Weights of a small transformer language model.
Training: 261M tokens, 4181 steps.
Each number is 500 + 25 x the weight over the matrix's rms, rounded and kept within 0 to 999. Layers, rows and columns count from 0. Numbers have three digits each.

# q: layer 2 attention query, 448x448, rms 0.0555, rows 0-63, columns 168-223
# k: layer 2 attention key, 448x448, rms 0.0566, rows 0-63, columns 168-223
# v: layer 2 attention value, 448x448, rms 0.0604, rows 0-48, columns 168-223
# o: layer 2 attention output (transposed), 448x448, rms 0.0552, rows 0-47, columns 168-223
q0:435493457473508483466483496499522523481508535485485471520542498545550465485514474480489481505482446506491498492510557513487480481512469525532508472514472480502468471497
k0:512498473457535498518480480528499465479499482494557534485486551525517475454486491508522495459543497487510493485493433548544495516484532502509509506555529476503520486467
q1:494525522483471495558469526459489499537467486497485507510499501524489485486511491434513513477504481497526519483504510495546507481533477468512508514489520495510509494513
k1:473479535518543485496513478547512496533488485500485473462489481499532529461492484508540425487492513503465521434555458497518493483528507474476491535492485491510476501483
q2:553500491511505491513479517468503502524461500509544496482482523474481542528486526492544477526513476449539521510461498469534517508475473506504510571501517501539489481493
k2:508471520537500463514497523539500520533502520486507486511482509521504526457503500503542565492513524525528480488498484469466495518496503475490484513514512460503464488527
q3:519490479459500486437472514512497503512514471479475523564545488517481494522529494444474536540467453522521507507471471494479479474519473521511458475469462500482503489515
k3:445500453480521472486508536498543515508497465503520415538511541477477462477525532506491510484509484459523502501497434471499464546529492525545534511488526475527491469496
q4:504517533499522497569492483513500497516486500516495511506542493467522482528477489458488522505479526501495476523510466493484482500487472490477504526462528506498541510466
k4:483485493472510496469520502503529515536471453491494435494482533520489534530523513496527472491524458476520500506498506521516526521537505507461543466492475474489513487470
q5:524451506466513510511514525472492501505556521468509519476466483501503487499476507523565475522492521516462527483507496497469515493503512501530450485465496538533491454480
k5:454510471499493466505515472511489527518476519517526533487494448491537504508465503485488479471539507470542497491523531507551511530467523517507530517519479529508446542476
q6:477504531507512499544511491548480481491468501526502529506511495459492501503482514513483512495496493503464529511494526507505519470541520515473480513498465519477529553473
k6:478505476516507538505511502512543560474489475510491503463474502565553516493482496515528502449478483485510512549501511509500508450497506458512481531528468504517536499514
q7:515514494489506521520548489541487515476481488517512410469499478517480507460516496490519488465510520529462510484515545487492540531490498482539480482503523490487523505562
k7:504490523471500492533483473495508488507492529505494499537529543503520511478511539504548508522502476496458519546498492488508504490525513480481517499507514519522495530514
q8:468456467542504535438445494517496538495538496445516537495490520538480489532483477542503499501552464466537494481538476488473449503477513483496474479520500530455450482546
k8:479540487527565489488528479467498487525495454497513485501509495475483479553505524445476495547497447516540515491537481492550550499508490474507531488521496470496490500485
q9:469501485508542480479517505503476503484458466482510523510484535533492505512511489550509496509471499475483502490500512482533498506468499556486499471490516507491507517470
k9:564446512494467487515533510451478512460536497497456483575505498512509499536495553519467516517517512509564480491492491442494510524482524543489458492492545493479484521533
q10:499479500538494502496500511570494527498496499501491494507505493531522541460461479515502530512508499511523516514500529487520477526522493505521507499533526480504505539538
k10:555482528509497459516524495498441502492490453497507482487523520465510505538485482502507513520536477517520525518495522484536500518513489498465482461498554494484476472521
q11:520489522491535508519519498487482483501513453504469473487487542489486507546488481517486465523538503535473527461515493482506523540499467467445501548500526531536477509504
k11:428534495492493452491486532511515513491519522473543537486497490530499471458507514475459505468492477472480501536543451501500554529512503505581481506453515456537493507539
q12:543472481493493516511543554515455482497464477492466487446488485516496502503498511542432505509465468486499535487510550436490518543528507497498474535524445549486530505529
k12:541503454557475481497552527509500524469514455504507471538533447515477552461440528538544508504539471509504535468491494517425499506552496478485498510454507492472510540513
q13:480501474536492502528458549456513439510496497505499514501481511494544505478506520524525485530532459510515524514528511523531504489516486491436450505503480483443538526508
k13:542502501485503473512489531528502538524592502501456511466527483505499512520501498478471507494492545463500475531563471452495481455484501545503463497491441491494500507454
q14:513480482532492500560515491518541490508478486493512516513489501537502526483492507489501561504504478469478484509492498540489505508500501450451476526502473502463532492520
k14:512495521484456532494529528509492455504527480481462489527509562520471468506493495462500502498497477473525459467478541484494504468517513485479511503471507562494539520535
q15:502520510483505485490534501516503500516473457496488496507481496498510514463503479512536494493526501551484459547465528504454512525507534503475493507509497481514584479467
k15:516490499534500467483486454468487529501487475559566529529566466476541511486505481528497508482520534491482535500454463551526498503509466469503546470496487487556480522518
q16:448525526509494474472471533509505444520483491480445466511473493520524517486490490458500543495507483519516446453522503459499497513540489493489478519534517496489502481481
k16:512521520552525511494497522473509536516525528523470502477526503484498482527465494545538467470481557519535490484498535520529467502511493512487513521468489546525452458493
q17:492434500473470480513462522548508450527527478466476503450529502525514518462453448511514522482473580551513502449484504504495513463502547538515554503511551507483480479476
k17:496521514490428485567546508480491518501515517508516520483471513473521445525530476459475497492474515478470538500482451519432475547473539486487508468480486489532544466482
q18:481500506494505494505487481512512517503511488478462511526464539461430506507497495534548523516524487505577512506505487503464521528484503519504394555489487427471489507486
k18:497519481515483536552505470460510495469479551518457462505498533518508482510511523476497506448524485512486492463509467507490529518473509494494486496500484526528513539531
q19:466462540490529475493462479518538519469492477486446474469498465494511486460460509483491476572493511517460509468543484465511557529494486512469563519458488503535477519479
k19:496514461509534508488537492520476496488513520496517538498478532477552532474530521475486531506485471521562523452530476443538465555536425489506527529525437480531549595511
q20:479452512501475524481534486515472555539454466508495507505471499500455493466501493509488505478478539537490531527525520478505483481527506526528482509486495505547536483522
k20:458513504482505458482534550525523569559457500446535486482544453511477516526500505483481505480507516479458513442415488514528515493510521498474485490468482558493503505465
q21:491489476508479489524535535511493500487535530515508494466484529505510531528529504474510489458451476515506475458519453515467515519509539551488520540503515560466474532536
k21:499520494475473448505520513455528511508487530447533525519512508462512542480498512521507487519474515489506477515506513512532471521561516499477511520471537473504454532509
q22:498562505527480492521498476481529544488540468523477513453496496490507507452454535524560500482461513433489484531490534493463497491503494506540447514532507479511464479538
k22:498498500486486497494491492487468541481485500450498464504501480526529485493485433421491496485502536528467497497485444488504484530476482490514515463503491515518493501524
q23:464486522514473529508472524515467508529512511504456506474551487521471506438455516492489484465532495499475542501518460540494507510490512517497503495511499510486449534520
k23:488500497513496515457505503471479475487528464503492491481489522488451412525512512453523533515454498509532528499512493541507457519543500514490498511540499538477503549501
q24:498477516461499467483496519554546497489494509481481488542436557511489518490562523565532522463538481515447449480469524523537570451514504503502478488490509504508487491495
k24:538497501480482521491499501475549504502485449530490442467508480486475461516487476526528506499509523518556501517499501452529502508522517439522503493467506538546560505501
q25:497497492503481600510486519555480476505482521454536464484522495476495511519481474476542485497447472521518469493468539517506507503539481471535489512517472493513467538571
k25:487477526477460499481509494517455490510456515434504490508475479557490471537538489537477485534544529515488526460490466539476481530459489515491499437481477467497529507482
q26:535518518521520514512492533488482478434488527471483476463546513494488481462465487481511481458480492447534528469525495478523578461557526497485491492492519494478492520492
k26:509502522466463476482497518523447527506463457535534504443487484504515494520503521483493520544502486529503480506492497504537491550515470520503541477476503520501475575509
q27:503506519485482513508549507493570522511518472517524552514544520495518496472514543542472487502487490540518504513523476502466445550490457487488486506507527506483494495518
k27:464551518543540521518461531512530448468505503462503487517489548492543498493466455493532512514501495475500482476528527487479468502449480450519533485504458492500493484529
q28:493526511455520473530514499507515503539479509490499475476542485483517537548502525518464498497490548513487437524524442537527508517480482507517518541502519516515517469513
k28:511476454475510478497531495522500502498484518530487489506505505468521487538475564452521506525497505480484539509471481506545508502497575471475552517506501450474494509484
q29:489521507513467456543519529540499523502461568498487471439434517464526487457495486523492536496516517508512526516506500506491545504481509462506505491487507466470541555520
k29:511460531512456533503459497480449519506495470507520447549491515534527489496498495503499501500482486491482507479518492499517536474488503491409553475474463528478517477494
q30:466512475516528497515517516488513537471460495477501490506491503499516497484497475467491498499530455475489472493529507478529493497515506538448515505502540485473499483468
k30:515510502501491588509514478459459496495503486499520531524552518501501482495501526500480515489547518490559459553488497471526516500510559509504491476423487534514516551540
q31:449484496494581506484478503526478482462531491523529536528518465524515461458539479531490533507500520476515503515500442560521466474485488489533525516486489497509457530527
k31:495540507526487474525508490503535488496527473571460544478518517481490487474479517493560472526484523514520508470509542444471454451470448479519478492478500480506524528506
q32:487539509494517485495544479485515478521522482515450472492532520487490495511486472494511480460507547499506493473510551473475522485543458486493462456447535497499454548521
k32:482487509533477498484456506540530500473456523490543496468472504491524508471518469482510516504485537477509521523511473508533488514517517491539494452495520498546525503449
q33:517484478484454485503528483471455501497529502529535483470489478492518525493497509540518583482521462565508462457526546542532500505487527491450513497470479520512514478462
k33:538485509535464494503492548485561467473484474469495484502512538529505503539528504478508525528499547487497498514431522481486459528488455514493461448453532534502539508508
q34:511483528502505478512491477537502526511446495487482453505514491516473479520488473388541525531510488418511490561496530489560499451485464495486473524517502489496555500475
k34:463479495521512530469500466521468519451520486507485521446454532498571447503507533522500492511505541470485533517489494510453525509485514552449479485511540515517474508532
q35:503478503452483513480485476537510514498501464542511488503521552494505515465483483473488528479509543548434545524494496500461535496461524514499506496540450466517510502497
k35:519510514481469532517472430503491486500486510506527524446469491526508476542453482484511520466518539494501471502552461471524504455506551478507492500515505512450473484504
q36:478506470500527528568496460487553486492437491474482498488506467473484531466492523517457516527516450497487492524484497472530507463516485479526503515505528499441519512482
k36:488525509498491462525488468554483486511497508518476515517504489493524477543479497507560548464471550489555501548496466436499539535513495558513506489482495439499554477499
q37:478514499461549471540546466490455480513490482442453487499518478480535503499504519501511523508502516487526467475505462446481518505462487532460469502509498460470539512517
k37:498482504506466467472526519562441500487515495476556466502524547467516515494470533488541566485537457466533501462507513540484471505488482543480483471516500499544494495502
q38:500533502448478481527512488511500534501472501428486523495552486519527498516458520512476510506517516475535480512467469511517463477491573508467524452520486494495507535469
k38:551532504517504492474507492479453504524496435526518521501516463450487488514500518468524460516466496485486491511535506481453471493541513496456479518490440473523530521463
q39:463511473517489496523463518532504476490524524497501494476463488546485497493471475503484479479495497511514534495415482469489524545477491435507537475479504527447494438514
k39:522443522567530515441497452455546500535473502457524557511509488455463494523467541531484502481517474470543489477500508466495489489530523479478458455505515477473494447503
q40:531481526487516531515494534502534504533526449468498458472560525520515497476508506497450462490536520527460514522547508562491508508517495550473535454513523451555472460516
k40:498520528522471509533523508476486505496515460507562490536502532518473501476467505499541501481479538465462501501475524522441496454493522536523511487494499506509487486489
q41:484483461488491477514524541482509514483537485447512500510472493464493514456535522504488478565519509527497512505537482454475503527459481541482507490453492532498480509515
k41:484524480459534489434503478512491495509455473465497469538483531478531531533487524466492510496511524511491520507493510513494523488469493514489425445517517491484536519500
q42:461454527487542452499503504463474496559514534446510479483500496455471492487528469462518469514484491543458459472459461491480481462515550500448474501475538496483470481575
k42:536485471548473500494507506532543510524536480500493454521545530532446531508519521511522527526516513481498478505513492489456469509489515527521488456506508489531524488503
q43:553443486459513504473465492483445471520502520427505518541484495490500505493515474425503540487503541512526485448523527529527501502488509484461544467512479573537526500516
k43:501496510522516499474530508471513496449538469513477517466545507470512448542485452475546493446534518498475501475515483494549434477489487516504474495472494476464540511479
q44:531458552514457494483504498478455485447535511510484515478473550563469493466458556522513473495537482503504459481498514514530507434489464484492445467488452527461606518587
k44:460515462520549418494517536528511552526479455469501468522464447492537499483508502517477521485519535524516519478546500487441506491511526503466529535543505471448501455496
q45:490509495514510454481501506489486530488491532541529502494487474551444492463505546493497503573549491497498485465489490484520572534515508500494574502484524485493537449521
k45:549527486494486485535541459504513493541520462512520525516525442504475457520515522527509527487517477545493485452545506494496489526466499518493491526466478490449518483523
q46:499508457456488500552541468511490491471451469506496496460511470456514563500494517507523473510481449519460464503472467518484524510495461500456515454482479511516489483464
k46:516509498493444505460502566478524569511510475470509492544499523565509513497486573512505489484559526505531510491550540475478474546498474488516542501504551495519551512470
q47:502494501488486514542503520548553557459534464491465522498478457488472527495482482457464569508558501501521471520517534458500525531484561502539514523527494483564507488490
k47:533499472505497523528518497486455497491467460488463519475469519521535564537480545548549500511531505527541548480497527478467486515522501466522517497494446492475475509492
q48:492484516513511507520479470501537518482526486520546493537475523516467484508559524493466522493558529537516434501490491495484479519504534469469507507527508475567523520457
k48:504514469531468462511470491462477497525484518535469473518469552468480490516469474515533470511519488488533535496513532474499505527439494522540480520545479492483563491510
q49:487528501461505480502506510540516513541550484498459488500481505474562505497529531451503531500478478487505491469506525556489493498520486458518508479539492518490469539491
k49:493512520539512487458537519537539522479466500482542548485485492511487484476527470473503480522561500491443513504516504483483512496483467501498476448471449550546503493556
q50:484521498469480493499491535482516487510532521533495498540521505528517500482549458488507511562497468484513520501480461521481478525495465459487514487505454563511488482464
k50:522459514503502488553514504492506511468470489516505478499456523508513498505504434495512471485496500492467500450500506458525497515533492508532500525544550459501504533514
q51:533481521482491472476502502437522526514506468484550519485472564478449528497516489407526440559558525486532487455464465486456472469518497501534533526480489475534495494530
k51:494486489478524497493486454479491481506456481525532496514522504524491459454472455478471483450522509524509514536521510517474508558457488481484441471486497508482510475482
q52:536505529509477466531548468540482444515482477517483470510537480463481479482533530528498496493469474520547509539453540489515540607490488520549432455510533501493551526500
k52:465480426476519548494492541489514488496474534479518510524420539518489548464550498563440488479515475572528526533505468498487501480534509516461488518572501507521496519507
q53:502477503514453500478451474565493522481498549477463489533499505511516474461520526493490505534534445469513496455473488506426505479502461482500498465512493480497514486476
k53:472544494503487481504490488493494494487502521487465550478487486460498484521484483490502476545502490515506509482483485522521544522465525526554528493457504448489515498451
q54:470459443514481498500506494493528524476476500491570488545514514474538477540477529493527467504480561491568532489519485482479505499509472447475537504516492487476526500501
k54:494518499493517533491531505500545497462533541487498435476485501475475500542546500512498446530518501501487495486463507512512525489534490515498509545458491499493523551485
q55:516508532483500506536472474535519496506474557508440514481505457487446490473496508504515543519501463513485490477521503422456523531468467503500500497546471522497491488496
k55:510497497504531539496519510557494528471505532450524512526524512509494544531485518556524471482511528477521493474463495508499504525525489563496510477466524489513506493524
q56:503472503488536508455497532533479501489490515519518477544498471463500501452488536494514519528490503485505527475570490472456507552555487502497489474481477500506490533490
k56:507458479525488484480452425484538508470520443485508485548525546497504549522490516522483562506533505532502468483504571451463477472533526510532462565462466499526514543515
q57:515479501491488472519506471510453489548476501543496494475501503478535500491511522464474463523461514524517507483511487515494508521467446473451513541529515525512494473498
k57:536469532496532462505497472514456519490485523508499483477504457443468514520495528491526467464556505448437491499503528508484533563514523534465496517503545481534550477522
q58:502502525540494485519490503499491510474564485491469506458506444513468539500524561507497502495494515537545505520458468552456487520502458484530495550491518490530522538491
k58:449497490511511446551497502486470518553506509484523504473524501564515450463482472497498449509528506469503525457457501463516506473441523505507512503508528499470499476519
q59:478500435510471520493458510477527497513503542504506467503505404462498546459510544435469529552519473521527500438490453497538430483507464538466509419497538486532499486530
k59:520487486514509436496513478497446478456472481498516478504528531528480505476497520464509516496523498508495507481474497468556502529522519483551502513512503455478492503480
q60:553484504472473505509510490547468519499534525459528476488479449463456482475494492484437520462504507519519518502506439493514491531534485523510460499499513465458459459434
k60:496474511501518512456432490518484504482536490536441548491510512487459493491498478526514478513501433469472469461484495517467452563502501458482482514502509512499528482486
q61:510511491505537508480454523474509450519479513516536475469514536536542502484486520484487491522489475516504504452465493458539479524514478500558508510510500518491545491524
k61:502522529467538500499468516507545460505497417460509495507460505460502512490487531463548504538457535505502514460513479505529512534505470487537477515517529488506505471502
q62:480565541525534497494493513479503486495527445475528519537558535501512493505473514540469509523494495497499516529509499511529501509497537511505495508523520465479467483534
k62:465484488486485496515474481518477495513496508510495479467497541429500504478530481507488528501476524521536547461439472493496501494471492459554531517543518517448522518491
q63:466561549498510512516514559502506501527524485530518529507443473515506477492530466494475451534547502489488493518463488485497532495471511452490508507495480534508518490508
k63:469510516518531491463486485476510540516505515495496474539549514476528493512477514526461480514503549510502474485511463447453517482501509549491467500476529528477513518478
v0:478508510522497502507510473476481537471503507548517581477480484507495456525510475509540494491490440512547489488543505486464557551547498516510554455486508510430481503512
o0:499493486509490521516510486482491484473509513455503506482485486524459490502478513539484486460501541484472473547533494484486539487517540514501492523505471503534501496526
v1:476496476472489465523547498522513499532511458505526471519546516500494526500506496519470479501483477528492506563477493470499497546498488468473494487521485494514503523518
o1:520494512506492521474501498520424506484538480482514506480518468517477498540479505461500520504529539547507491438421466479494517487474493571503484528505522508519481538490
v2:544477476487537502484442515470496481475526533470518464468507504533552512469511501495500517485470465443493473469476505528508530526526467480507500495484515501459485510494
o2:476481496487518493506554511525478463523532527485468514475510467495475529518507464566493478530520519524508544477518523526482491498496538456504505490480547496458532483493
v3:456523523441536488493534511476505505471472472502526495512501518517497497489514505470535521485468499503504535489500497488502501513510475472494512511504481513491483512523
o3:531489514543530463496444490485484500497479486468501444533480531499461477536489473551549493479476482512526517518467491496497517480476474517577522499500496482511509463475
v4:477487482469463469518544506511500486516477522503486488518515518464501482500490470505486512508500471460511478565477501495499480484477506491481525451491479526478523513540
o4:492460453508496513507525530502524494477498509471528478507433514497457525500467509473479507484496456515480500485465525485502549515480519503479497450498499474500515494505
v5:534448555477506545511489501520519505530540520467520478492503512493511515489529493531512494505501524520529511503495475529518492530508508494481531497471477479491513477464
o5:514482520522486536465540523512487514509500490500489546501513448505482487492501528511487488504515495509486521526506519532509486503526515495508476497542518519424494513502
v6:554501537496479498541525506454517519529515486484511509507446481495485527496523489531450504504518523528481486531477462530525477512492503495466489528514525483531529505534
o6:499498490487464481477453481504512518456443507502540449466471475472495511479517507457505503485504496514520469471512448509527522485470497536510523481482495524500512499546
v7:472513545499518500495478542527516493510490466500482479492531531507481513490507493540456501475530491514495550507486475481485497514483513503509512468526484501521549505493
o7:469463470493452506429482478481499527479492494458484522529500467544499508469518491466547551478507507504506481516504503516505475502481491484496466491535558516468497480519
v8:493520497560528450437486500479523511496487523490471476491535494493508483499495436473496512518451513513511512502515485527511482461498487500499524525509455476516507505518
o8:554511544488482522509463465518525524543492519477512550479498492503500539490520499480499518461528503484517482495504499478506534552518511514488480498497536526530469456502
v9:526484532458522491466482494547513504464511539537474485477503485465547533464504520488496442502449535482443498508508501550523490513506407508492472482538494528492525459513
o9:542489523506511460491564519500479456525492519500503517530481466484454534460559512497485469496552503518499478484493522424495463473483516451508507461501511512468501539514
v10:557515500524468482531511490479538466529526482490463473517468518484505525541508515517477526501465513490485474475512506519492508492511496517486487477484483500499515484500
o10:521493453490469446481508457524483449496525480483497490491508524520500507499483478526547460523515487515506545485504467509480491553480561511505509473514524480470517511489
v11:507532508501484485543477488503510507481509494496480521507500473522490456513508530466494510506504480501486495525547505501493516490458535516519484513462496527527479508499
o11:496470534552520448507533452531485493503499485518526482481460503501532489476518490527501510513529503491510445512514510507455495509536495505504522496497480499474508480527
v12:481485542496516484538498476493474520514550504481527484482475494502504526479514487503541504476504522463470513501520513465548543500472529521502498497494540449491521485534
o12:545552445559503540469515490513481454483534493542503496473541550483464521505476476495523509509494455491512486500498535522523473502533510490525545480481504517465514524473
v13:516484515464504499503509501477503520491471538500498470504458488489479479486491497478514497450518529529529509513549498470438501506478510518471509489486557544573501482504
o13:447478456535470504460495500512486464468519485526509493470503497513482521497507471519469580517503500470506504512503536535519501545502460458470535553473471500467518498497
v14:506452525506512528519547467470501476545500485520502542499513522458523519503476458511553487472474517496511476496445496529521543494489510502501511473489525517486496548528
o14:515557534465492493486496475494476487496504509508501480483467531456454520497476540534468472484469480512468504486513568524481469504525481493500504475525495516499504490511
v15:466479519490490480490495476518479490506538477470496475507491490506480521488495526517512466518507547472498531488478513494465523481515495492533491472496466477497523542494
o15:448519448461510471470504529484518521505510483498495552552504493529475480479476496480490518495522525513496504497512458539543491489460509513521527508495498501508520487510
v16:504505467498540520492523552467514503576500476508512467499461476501489485532519479488490498466534470481536506479457496510505518555498512479507508538537454517481481530482
o16:494508535503469504538526550440491456480494478512485485515521523501518481485461530505506501514476494519481518523499496523507518554477493495504489513435495541484467489503
v17:513496502516541470487447512482516513538485549530498484516564517507466480488509459509487516502496486520506500528470492520523509472499495469506521491477498486495470459531
o17:477516487496507506554483505465478495503483477447465498531475490507493490519500501487529465486483449490493528446496486473520519489501499499475522465476506501534442504449
v18:467530521503470549502517531482518510508446513502526496516485551514534493476520489477494497497516537573488502491483545520503523499462495458525504505500486506495446511532
o18:511494505480481523483500523531495497514472496505503478533476552464509545459538488520494534488492489467506525439491440476517535529533506480502518499512476480459500495549
v19:527488501463456521462515465534489506480481484475493466493488525550528484515520519475487483536510491488487456501554523506488473535521514496502448521516513494528503534528
o19:492474555474469508520514498492510494508534510466503492504531508483476490475503495475504479485445490515492504492530465531494504538531460442457493538529486503491506545553
v20:480520492466515464477514490475470499503477501540475474513514554514496489481519496477467515496491506482485473484468499486482518437505503471543484502475492497499485486486
o20:490507528501474494557543488574570508508501482505525498524510504518467465494500534499576508504460506522497530520513515514490511537505514527512490482514501495532475461498
v21:536553468502515511467513510513527493487472465506500500497518479506532529472476492510479519498542530522515489488476500529529495545499514507470490494505516450510465515470
o21:483489475475509517510507484524481499481483477494510477511536495508495492508480458503492476543518509469521477523501487535484489531453504464493510545514461525532490471531
v22:518509486467498497527534516500525543470511513519498495533475475467516541512515525500441461530520468509471498503541459521520459487514505509469498503487505499503483470513
o22:508513524541513458501495474536522463491513522445509486500476506490461536502538480503470479498500515511515480487505507491492488516500511503486550483485483545491514553470
v23:469511470548536505489506478494494446497493548498519486524510500496533473529479458540479425518487522542495502516518504510490478481520503527494470543499495487503514474538
o23:508544496490476548494463543511526514451473495491467515514518501516487486508474475469506480505483525517494513446455491480482513499476485529488504454547517473489473541468
v24:461475468497472481460485530474493525501563539450545507477529474480477543519485476497481539512481493523492499516508458503498502484457516467506486478453509565460484530508
o24:498502499484459535519477487503498513455517478497476533535501471508573474515499458467485522499513459504508442535510483521489512471472521510566500509513504475504462548480
v25:525484487507523513530543483550477483504495444430493469496520476515535472523522471484568489522500462527469496493503528512507500461514486516459491519489504523528490467508
o25:526477505501523472527516487472448449496486484464483518463519527521506496495519510530495498490455497525456525511486525449500507505473489522518484458472529491481521509497
v26:536516524508483493482479496505479488480516488488506509501516548510522415479467516516526521474513481493508518471506515515499475469507506495508477486473489466491464472493
o26:494498460511476481489467520483493504507510484516487470462527533480503530466526520494521481481513527515477479501499492554523532531483465489500453495505490504523477465494
v27:512512481494513536554509483495485528518511472530502485510469493497563559510491501472515468520520483490518552508500509502493516514485539510505483510478504473500525533484
o27:483471489491521519501491497478500517509527492487489504458559506462477489487510528448497520488516488478507490489482504496489521525505503515494510500474500515509503510550
v28:474474497460502451490500470549528536520471504471513534431462499541486513486496512470523494494502561514481500478543496495451514496480497445536502509457500483512520506468
o28:490475493515520474475470505508524513507484539502512469490491520523525491512507551476444494473520551482535527467522530476550493482486508526514532468506505526539513507525
v29:473525518504515475514461551477486520505486484511482554506520472545435486514500518525555473520473476466517509524489505487471464508473512509517501470465515480479520474480
o29:503478493494523537537494478499502549501483483507549513517513503482505477527528514524469487491502487518503455493489510528492519516492483469523504532511476455493431490506
v30:505461493448472449469482492498487487489496512532461459468528503532498478516482509497501518498483483489497456526509505476504470497469532494501478494481480513431530526540
o30:542516552516487498485521523479526506484573479468487519513478517457495515509476516487512474470510535589514488458503512470506449513515490492502474488509528525504517520485
v31:501501491495473482504515503511537461475482527501522498506449514518532499506521535471479533486516498480493498472459535516486517488481489436506549529504493512534454490487
o31:549485508502463531490493510472514491449516459525480460468486465497477508482544490502539518486482484467467494507511459495505525502507514523538485510503492450495497505507
v32:537493498479475459473449486469525491538539520513542492471527527486493481458476499508485481501494525513527511539534457499453515527450519479520506489506510480476530495529
o32:526483459529543533527507523501511501483497516486471538493510497481525497455476511497522479500487486496467507468469496448495475486514446489511487478511489499508468483488
v33:527453520484509500539489525516528504476490518485505509530514462488481501541481494463494497490516504492471574517478499500494517470516514495525505500529507549457495501513
o33:519477512492525481510495526500512490479507528466542466535516494496521488482473438502484515521537469505470456476500494507454494524542496516488547514495487513487481468490
v34:495528480479509511483444507491491490511468491463484499488530547480518483474474507494549488468505488508483448500513519512486493457517520498467458503504545506515473466499
o34:452504474536521527507520456440545497516518469527513528445509496482526539516500498522503456499474479508512472519498494501500484498515502536519507510455473469505523470467
v35:506550468509473481506511523479520495492478529534525523467534503480521532541485473471464457513524495502475446498539481480451450464512500452490523487492452547458509496492
o35:467569559491504494503499495480498498526486522514490471552487511506511520490495493486500470473502472544469493509486507476532539511490508513476458496510518491472492482519
v36:460550508524512463535500512496519518551525501517533497511495492468495508493515549500492536539505513478474508443534528516485468449509457476494525529490533513515545541498
o36:537513490512487498504475546517487506501496516489524509486496535499487462548483522430491519480518522506538523476513482507531458536511508502512532510522457467508466515474
v37:508507495467492510497534498515489511515463515510534475478506455499488501502510521514466495502442470474530440511533543458499499522529558477521512481444488525482476513525
o37:456440506486495499523488512510526461475476479508472457514487478515490508529491489474501504505505446529499497495496513502540487516494532482521498491495477526542496508479
v38:492431512497520516485488465512521514504524543485466514490550507484494476490499507476504478551490501509454519476507487476502527520494494534520553482559507486527459546464
o38:514451479490498493497493518499508508505486489466500513490512493522453489445498486513476485498506536477519515525546469500452455469531488474494489523509500546502508480510
v39:473462483511525476471551464439512536565469462506530530492489537519519507497525535488471490536496513535508480463486515477561473529531509466497476531509476498512483474501
o39:526490522526517487498475503532501443502502507477499488479481459495479458485508530471479462501422509491546523541495488484535519516494532521469525492561491555505467547498
v40:476530524511489459513534513515456505508501521485510475457512523489543487484477513509464510468494520512448499530503487504547480500512481449439543508475501506536500566477
o40:520508479471502495508479510495489463530504475509471503476509499506483478491518511493501493519507556478534506506480510514489460549516470510479459497500524489450492474503
v41:456482514474482464509455519454488501534498477468525455529517490509502526499489477502509513495492469539510497462502495486486485521513497500492535492483487540521536512543
o41:535528501513498496484521469482525504499495485529497484506471544461512549518491498500490465505489509497493473532441502514494446519509510520505456515530540494493471536447
v42:505492536512459512473500452502515492529541507520505531482524468498507548526490502481423515490458540516503440510487519481478514518459528517490505493518506536493498503486
o42:507461504470485512533491482499490467497466488517420477557467522498530504485508474539489483529510538487497497493508480492541491466510473518528505477466516492504513508499
v43:526556494484460512508465530529502465472471558510499515499542538513515463465514520554497510503518485524443500536499493502479492490523533514532519503491504457525454525512
o43:481509484518574460468479445506505503457510469479504504501498534516554493492489514456498508509503521482487502495476497501480542532498517507516493484536553502558465511504
v44:484494499495529496534515510486502494489509516573506473514459516499502507506522500492496485495487511525495499558514497520557498508523495475576460535510496518489482510532
o44:477471507520492461508478521495502492476485499497494508486524513467491536473509491520526502495498504502485511465498510495487478539576489488478500525503511484493516485473
v45:509498522465519508510525455486499532474447498511521530482517481494527477510516506514466473507505525495489531517441515507518513468487500480522543498527500471542447516523
o45:519509554471486516536515478548489530474555544493524487480494467482477479468489509489451527468494503496542494493528519482498507510524486501483535477455466455522522511505
v46:514497511502522516484502480508523526496477504501486504577545517536452513526499501482508479506494504518458498453531530484488466488489458469501531478507493533498512520468
o46:534505476465486495494494503524533525520531477535461474542526440594488517509509470512501517510506489501507487535505492522489474506495509524518482491463494525521544548540
v47:477498470484475476485522508508495471505492469508512501465515472505494490518498506516513519519470468498505475494541510574523480481525473491478543469487541511498499511510
o47:531461539520534523482526505468535514496484536454449497489552470460481477493495473504486488526489504525521501503480504488478517500518478527503548525478536450535488533510
v48:504508495470529502542522487537538506506468486519497528514498491516509503444523486465481451483489483512522511476474519504507514508550540511525499512469493526537507486444